From a checkpoint of a small transformer trained on Wikipedia: no biases in attention or MLP.
Each number is 200 + 40 x the weight over its row's rms, rounded and kept within 0 to 999. Layers, rows and columns count from 0. The size before them is the row's rms in percent of the matrix's.

# up: layer 3 MLP up, 1536x384, rms 0.124, rows 420-430, columns 0-95
# down: layer 3 MLP down (transposed), 1536x384, rms 0.113, rows 420-430, columns 0-95
# gate: layer 3 MLP gate, 1536x384, rms 0.117, rows 421-431, columns 0-95
up420,089,231,199,214,184,151,194,247,179,178,113,232,172,253,216,213,172,203,136,170,121,158,205,169,199,181,215,227,207,129,179,264,102,170,269,187,169,226,155,223,190,156,164,249,220,188,277,294,218,177,207,201,188,250,189,145,160,199,171,147,230,184,224,169,187,194,120,232,257,226,248,173,251,205,200,259,182,210,168,110,260,241,212,239,148,168,208,257,226,183,192,214,231,198,208,197,160
down420,090,262,176,212,165,159,205,201,83,173,307,201,157,139,190,270,226,216,191,199,203,231,183,222,135,187,218,163,229,244,251,213,267,234,152,245,262,207,225,229,243,132,187,226,200,201,177,179,264,242,153,211,183,248,214,218,154,236,210,216,214,137,247,155,249,218,218,188,145,279,286,205,142,238,272,129,230,188,183,154,182,190,168,193,233,256,180,234,209,285,222,233,198,135,200,113,243
gate421,107,224,208,242,202,189,214,278,185,126,190,250,187,197,201,240,233,227,174,167,114,184,189,224,174,156,204,230,193,232,215,174,252,188,126,285,178,129,243,267,210,245,200,81,235,211,199,175,176,249,142,241,143,208,224,199,244,169,240,244,164,239,204,205,210,238,132,313,200,202,208,167,144,216,212,229,209,239,196,180,189,235,204,239,170,197,137,216,206,138,163,212,242,214,157,191,182
up421,102,220,150,284,182,173,193,221,206,194,218,205,160,104,225,219,180,167,196,160,177,131,146,180,162,143,207,208,164,245,243,167,194,197,262,128,197,190,235,223,184,193,218,140,164,209,133,166,237,245,196,256,188,186,237,253,182,163,127,205,221,174,229,188,171,192,199,115,237,209,211,182,158,223,191,225,225,184,198,239,203,179,223,206,209,176,172,223,134,272,152,195,184,254,176,167,256
down421,106,182,259,160,235,202,198,183,233,202,122,133,213,233,145,127,218,212,244,165,146,270,179,215,300,200,200,249,162,230,172,253,248,148,173,198,169,258,161,152,234,225,225,238,226,144,209,146,211,154,183,226,203,221,187,144,199,234,253,183,293,171,196,181,228,173,164,247,160,203,235,191,244,182,254,238,196,205,210,255,158,190,303,154,166,249,244,160,312,167,193,182,194,139,205,180,132
gate422,099,180,183,206,182,215,238,121,170,207,222,205,174,226,227,227,134,175,195,189,238,182,172,197,188,260,180,223,166,185,151,153,209,157,154,186,205,202,222,179,227,181,217,154,229,210,110,228,182,220,128,136,238,215,152,204,81,170,239,178,127,217,261,180,227,169,190,308,167,178,229,199,228,203,173,212,269,185,193,163,220,151,141,252,191,190,229,203,218,174,244,182,209,238,224,204,262
up422,097,218,208,210,161,71,256,198,263,179,249,204,179,239,177,285,250,253,213,250,108,267,237,150,174,162,180,200,184,211,183,197,178,201,234,173,177,133,251,162,194,156,249,174,146,181,195,180,219,173,214,149,201,204,219,190,145,134,198,220,205,232,148,194,239,181,214,195,175,232,224,203,257,203,204,177,212,207,187,215,200,164,173,167,238,255,236,206,237,132,117,212,160,134,122,192,172
down422,094,227,226,228,266,204,168,268,207,149,139,178,248,217,202,169,168,123,163,196,103,231,166,123,251,232,198,207,196,163,203,217,138,172,152,184,179,213,206,239,195,279,204,235,200,207,155,133,225,188,106,184,159,223,199,200,157,203,239,180,144,210,227,188,174,178,181,191,222,161,226,171,151,218,183,204,153,126,193,176,122,177,295,227,91,180,154,198,209,205,223,221,286,306,211,231,203
gate423,095,230,188,210,286,130,224,247,259,183,236,250,201,177,226,121,183,215,222,216,248,238,156,201,213,290,197,198,185,121,133,200,149,231,162,212,280,252,224,224,217,292,166,292,268,176,235,184,213,194,220,274,245,222,200,146,206,234,173,141,180,193,183,235,165,326,217,168,240,238,155,193,331,180,230,180,233,174,180,187,198,239,108,208,171,203,168,242,210,204,183,254,226,167,276,181,222
up423,093,157,162,161,247,235,197,252,193,171,162,214,186,231,272,127,268,234,209,84,194,185,137,157,179,261,251,140,215,227,167,190,204,166,184,255,186,125,312,151,143,172,217,240,190,144,265,206,227,201,244,255,183,257,289,264,241,242,193,158,159,234,196,171,122,252,197,197,194,177,150,166,235,188,174,167,255,205,204,200,175,170,204,173,264,169,160,248,154,269,156,118,211,187,194,204,168
down423,092,180,212,253,180,213,213,113,210,189,232,268,161,193,201,255,227,217,181,243,183,228,134,163,263,171,219,283,133,251,227,239,172,191,214,222,182,188,117,227,159,260,230,173,190,201,125,192,194,152,174,181,195,182,182,153,197,167,181,249,166,151,196,171,224,202,219,218,150,207,164,201,173,230,211,216,206,211,152,171,265,261,200,231,199,191,164,185,182,187,209,215,217,297,205,286,223
gate424,098,152,169,128,211,241,284,204,203,125,258,175,207,200,260,208,261,170,184,280,228,183,133,203,187,227,220,87,223,219,163,153,223,228,203,169,244,198,155,239,162,227,140,256,152,159,192,213,137,238,251,212,231,146,165,166,198,221,188,102,251,198,170,215,270,189,210,202,271,182,141,191,218,134,197,249,213,272,201,287,221,154,175,234,258,179,195,251,119,186,194,250,218,188,175,208,252
up424,099,147,195,154,195,194,253,173,236,165,231,152,213,203,226,255,254,148,229,274,217,193,131,244,238,232,257,137,227,220,142,169,195,248,192,204,259,181,208,249,188,220,155,273,117,148,233,217,160,169,267,205,238,118,208,214,237,265,162,114,261,249,180,246,233,202,265,212,245,168,131,215,175,157,192,212,216,256,226,231,169,171,175,244,274,214,200,236,135,142,213,224,212,193,165,252,228
down424,099,125,248,199,300,262,145,269,327,215,157,202,194,225,227,207,168,117,181,225,262,148,189,130,217,200,174,221,202,230,188,187,188,221,248,154,145,193,205,151,182,194,225,172,198,153,275,216,197,208,237,202,180,145,189,237,293,186,218,202,177,187,196,241,184,214,142,200,235,183,160,132,171,201,146,177,204,255,220,195,167,212,183,166,196,221,224,170,206,171,236,187,189,189,197,220,160
gate425,104,180,168,324,260,168,215,159,199,240,214,149,180,160,227,141,173,218,170,200,190,258,218,176,176,147,148,324,220,198,242,174,217,223,148,187,190,273,247,191,175,250,133,156,225,173,156,216,157,226,192,220,196,172,264,199,161,153,134,111,184,234,175,180,213,194,231,238,181,133,196,174,217,114,188,207,218,194,211,209,198,175,168,219,169,199,128,238,197,254,199,197,211,180,179,156,194
up425,106,173,199,200,285,259,193,189,191,194,125,140,255,229,151,239,178,197,237,198,265,205,204,185,238,210,189,109,188,200,212,232,170,235,156,172,206,249,182,163,115,197,203,142,197,256,204,275,193,229,231,130,204,216,245,251,211,145,206,221,243,169,242,164,173,167,223,110,196,176,141,201,192,206,212,197,203,200,226,167,236,234,220,142,150,176,230,227,254,172,208,241,145,179,243,238,204
down425,106,180,231,260,155,288,223,134,191,196,212,225,213,194,160,236,202,254,229,168,173,134,177,182,176,249,155,167,154,264,189,166,219,197,177,209,202,116,203,177,176,224,205,262,246,195,256,176,193,189,244,214,221,240,202,254,213,239,178,223,206,145,182,262,243,204,182,241,172,271,216,203,201,167,140,198,204,169,231,188,176,204,215,141,195,257,143,210,245,209,111,186,192,163,174,172,191
gate426,102,96,218,230,248,263,262,164,226,154,212,178,236,224,192,267,221,214,185,235,209,120,126,183,240,176,237,210,175,249,170,203,193,230,289,253,172,206,142,188,228,236,213,229,127,197,178,161,210,206,181,227,194,208,142,201,163,196,154,160,216,174,233,294,245,241,254,187,194,209,159,219,228,177,194,203,198,174,185,143,260,93,260,166,195,104,210,252,216,249,209,162,197,173,262,236,203
up426,107,177,204,134,191,235,187,173,181,203,98,243,206,246,222,175,197,201,180,224,124,247,219,286,156,212,92,166,256,181,186,111,223,197,174,245,204,254,235,213,221,174,204,227,226,157,189,142,92,145,149,151,203,268,195,171,240,142,223,147,222,233,220,138,224,173,191,180,184,206,212,146,198,234,194,198,196,266,204,323,213,231,171,217,276,124,217,160,200,153,169,158,200,185,145,233,156
down426,103,224,119,171,251,180,220,201,273,241,238,229,236,180,127,190,230,145,197,130,213,240,185,141,178,266,223,237,197,193,229,241,209,227,187,255,261,194,250,148,186,166,252,211,237,186,179,258,259,232,226,282,143,138,217,267,185,222,264,198,132,111,243,307,164,203,231,210,196,188,211,125,288,86,189,259,291,229,293,155,195,241,237,214,206,246,199,206,244,216,210,250,165,192,164,146,290
gate427,098,130,235,255,109,199,194,207,250,188,271,226,229,244,224,238,149,200,300,239,138,215,145,223,240,183,174,198,118,167,240,190,213,277,149,271,208,214,201,172,263,200,219,189,249,163,175,117,207,227,165,146,136,233,213,149,196,210,229,256,168,213,218,189,245,148,183,181,158,131,140,230,263,189,191,221,304,227,138,136,242,215,156,242,161,198,204,241,242,204,198,228,201,219,241,191,223
up427,090,95,280,145,209,223,226,174,214,303,192,326,246,166,198,113,175,111,205,253,168,193,212,195,212,206,161,202,214,165,201,218,229,150,199,245,191,174,198,183,214,201,276,154,254,183,211,196,209,186,154,121,183,152,223,252,187,180,215,187,200,231,183,227,183,200,202,243,168,181,218,183,245,208,150,214,172,222,223,214,198,227,223,231,209,189,250,194,181,162,167,165,228,255,267,186,187
down427,100,334,180,208,175,171,194,180,176,193,183,116,210,225,145,273,160,225,202,145,117,180,173,221,252,143,133,217,217,181,218,269,162,226,142,223,186,224,192,161,208,111,213,243,186,200,194,199,215,220,236,196,153,295,155,214,147,220,168,179,218,224,170,165,285,179,144,232,233,181,209,243,209,205,195,160,202,226,217,178,181,180,227,145,189,204,142,189,207,224,155,217,212,189,149,207,217
gate428,102,261,191,192,222,157,184,308,193,181,275,198,279,195,271,228,204,207,207,218,48,226,238,240,221,188,203,170,239,170,218,180,165,180,152,232,221,209,258,246,215,205,210,230,168,165,234,133,236,173,221,159,235,224,223,176,187,142,223,205,208,214,236,214,179,161,165,208,156,214,292,200,200,154,225,141,202,161,242,173,211,168,155,268,309,182,165,251,236,158,109,212,150,136,297,272,197
up428,102,237,195,190,221,116,223,227,150,192,292,152,214,164,181,215,183,203,229,188,122,147,237,236,147,268,168,164,250,136,184,195,211,212,232,176,210,125,184,216,260,177,168,234,288,173,240,217,259,195,224,223,306,156,262,250,207,197,236,239,191,241,265,200,185,206,124,219,188,218,278,206,165,130,233,182,133,177,232,144,176,164,237,273,197,179,210,230,198,181,105,182,217,213,245,198,153
down428,099,113,201,204,217,225,176,133,263,260,138,232,206,203,169,207,178,152,246,206,221,207,256,179,195,165,194,261,157,210,194,197,143,223,172,165,150,277,198,229,202,207,232,147,173,222,184,221,124,218,219,223,167,247,183,207,201,175,159,226,215,228,195,189,197,251,281,189,246,195,186,232,211,321,223,146,236,217,231,217,201,188,167,191,197,271,207,214,236,193,214,228,151,191,128,158,250
gate429,097,226,131,100,242,219,236,247,270,233,201,275,228,219,189,206,195,281,172,218,197,212,197,178,207,83,176,191,217,144,255,217,194,194,244,179,178,213,170,173,235,194,252,165,184,239,269,253,184,245,200,187,191,198,218,184,171,286,218,157,222,166,171,169,233,182,180,187,249,145,174,193,191,183,131,211,209,210,244,177,210,226,190,183,204,213,156,253,226,201,162,209,196,209,206,228,196
up429,100,243,104,107,240,108,258,192,287,246,209,245,235,173,194,249,207,285,181,224,217,193,184,163,266,208,225,225,189,194,233,208,196,199,255,201,185,225,196,167,178,257,201,185,174,202,215,285,160,193,243,173,236,226,157,208,156,269,202,242,271,156,136,158,144,181,201,170,296,124,170,179,216,209,160,159,257,194,253,205,237,230,237,171,170,207,210,242,278,209,222,215,226,201,192,226,108
down429,098,179,217,254,208,248,148,277,206,239,166,160,197,170,212,179,147,128,155,224,224,195,224,193,167,226,135,260,148,200,214,206,272,110,156,140,189,229,250,272,181,132,193,227,234,183,150,145,194,204,210,215,128,208,182,281,151,177,228,231,196,181,192,240,121,238,208,210,165,207,271,189,241,200,256,176,150,193,157,185,278,115,211,266,156,157,200,212,122,228,172,229,203,255,246,248,176
gate430,099,198,209,262,244,192,183,248,206,153,223,191,233,180,190,183,182,217,171,206,171,197,147,251,198,121,219,258,220,179,271,148,241,213,233,252,212,238,196,192,187,289,188,187,200,204,247,186,213,182,218,302,212,157,246,188,175,147,214,188,183,194,191,202,161,183,285,202,184,245,205,105,147,119,164,283,191,147,204,170,188,222,184,147,185,185,144,168,139,93,222,189,224,218,176,137,173
up430,138,216,171,177,191,180,181,154,183,225,185,196,156,296,166,237,138,219,218,141,218,158,216,174,175,219,198,161,173,164,141,267,175,173,152,175,221,143,193,190,200,123,126,181,223,204,173,217,189,190,203,125,213,169,177,178,171,262,239,254,211,195,132,222,225,220,190,206,193,152,188,218,221,213,250,116,196,196,229,164,216,175,162,216,268,208,222,192,293,218,156,222,162,127,197,193,192
down430,112,147,209,172,207,147,203,226,192,332,175,178,250,202,168,164,188,222,179,226,254,201,132,240,209,284,191,191,133,220,200,214,221,253,181,172,236,240,210,196,235,182,191,174,170,191,245,198,218,188,191,177,203,165,204,179,140,160,224,222,222,221,242,257,146,175,222,171,228,235,170,174,198,212,249,206,242,183,176,201,235,221,260,272,244,235,216,238,236,162,226,238,224,225,168,148,111
gate431,096,167,182,197,166,149,208,172,106,244,132,204,150,176,173,180,271,230,198,211,226,149,257,204,212,139,175,258,271,189,231,168,252,255,181,202,161,272,183,183,255,240,187,223,196,212,219,213,152,135,277,204,270,221,168,153,231,236,233,162,252,220,225,154,169,267,224,123,211,186,155,161,195,188,176,180,196,154,227,188,193,197,259,229,158,188,221,215,242,207,233,227,232,132,198,198,158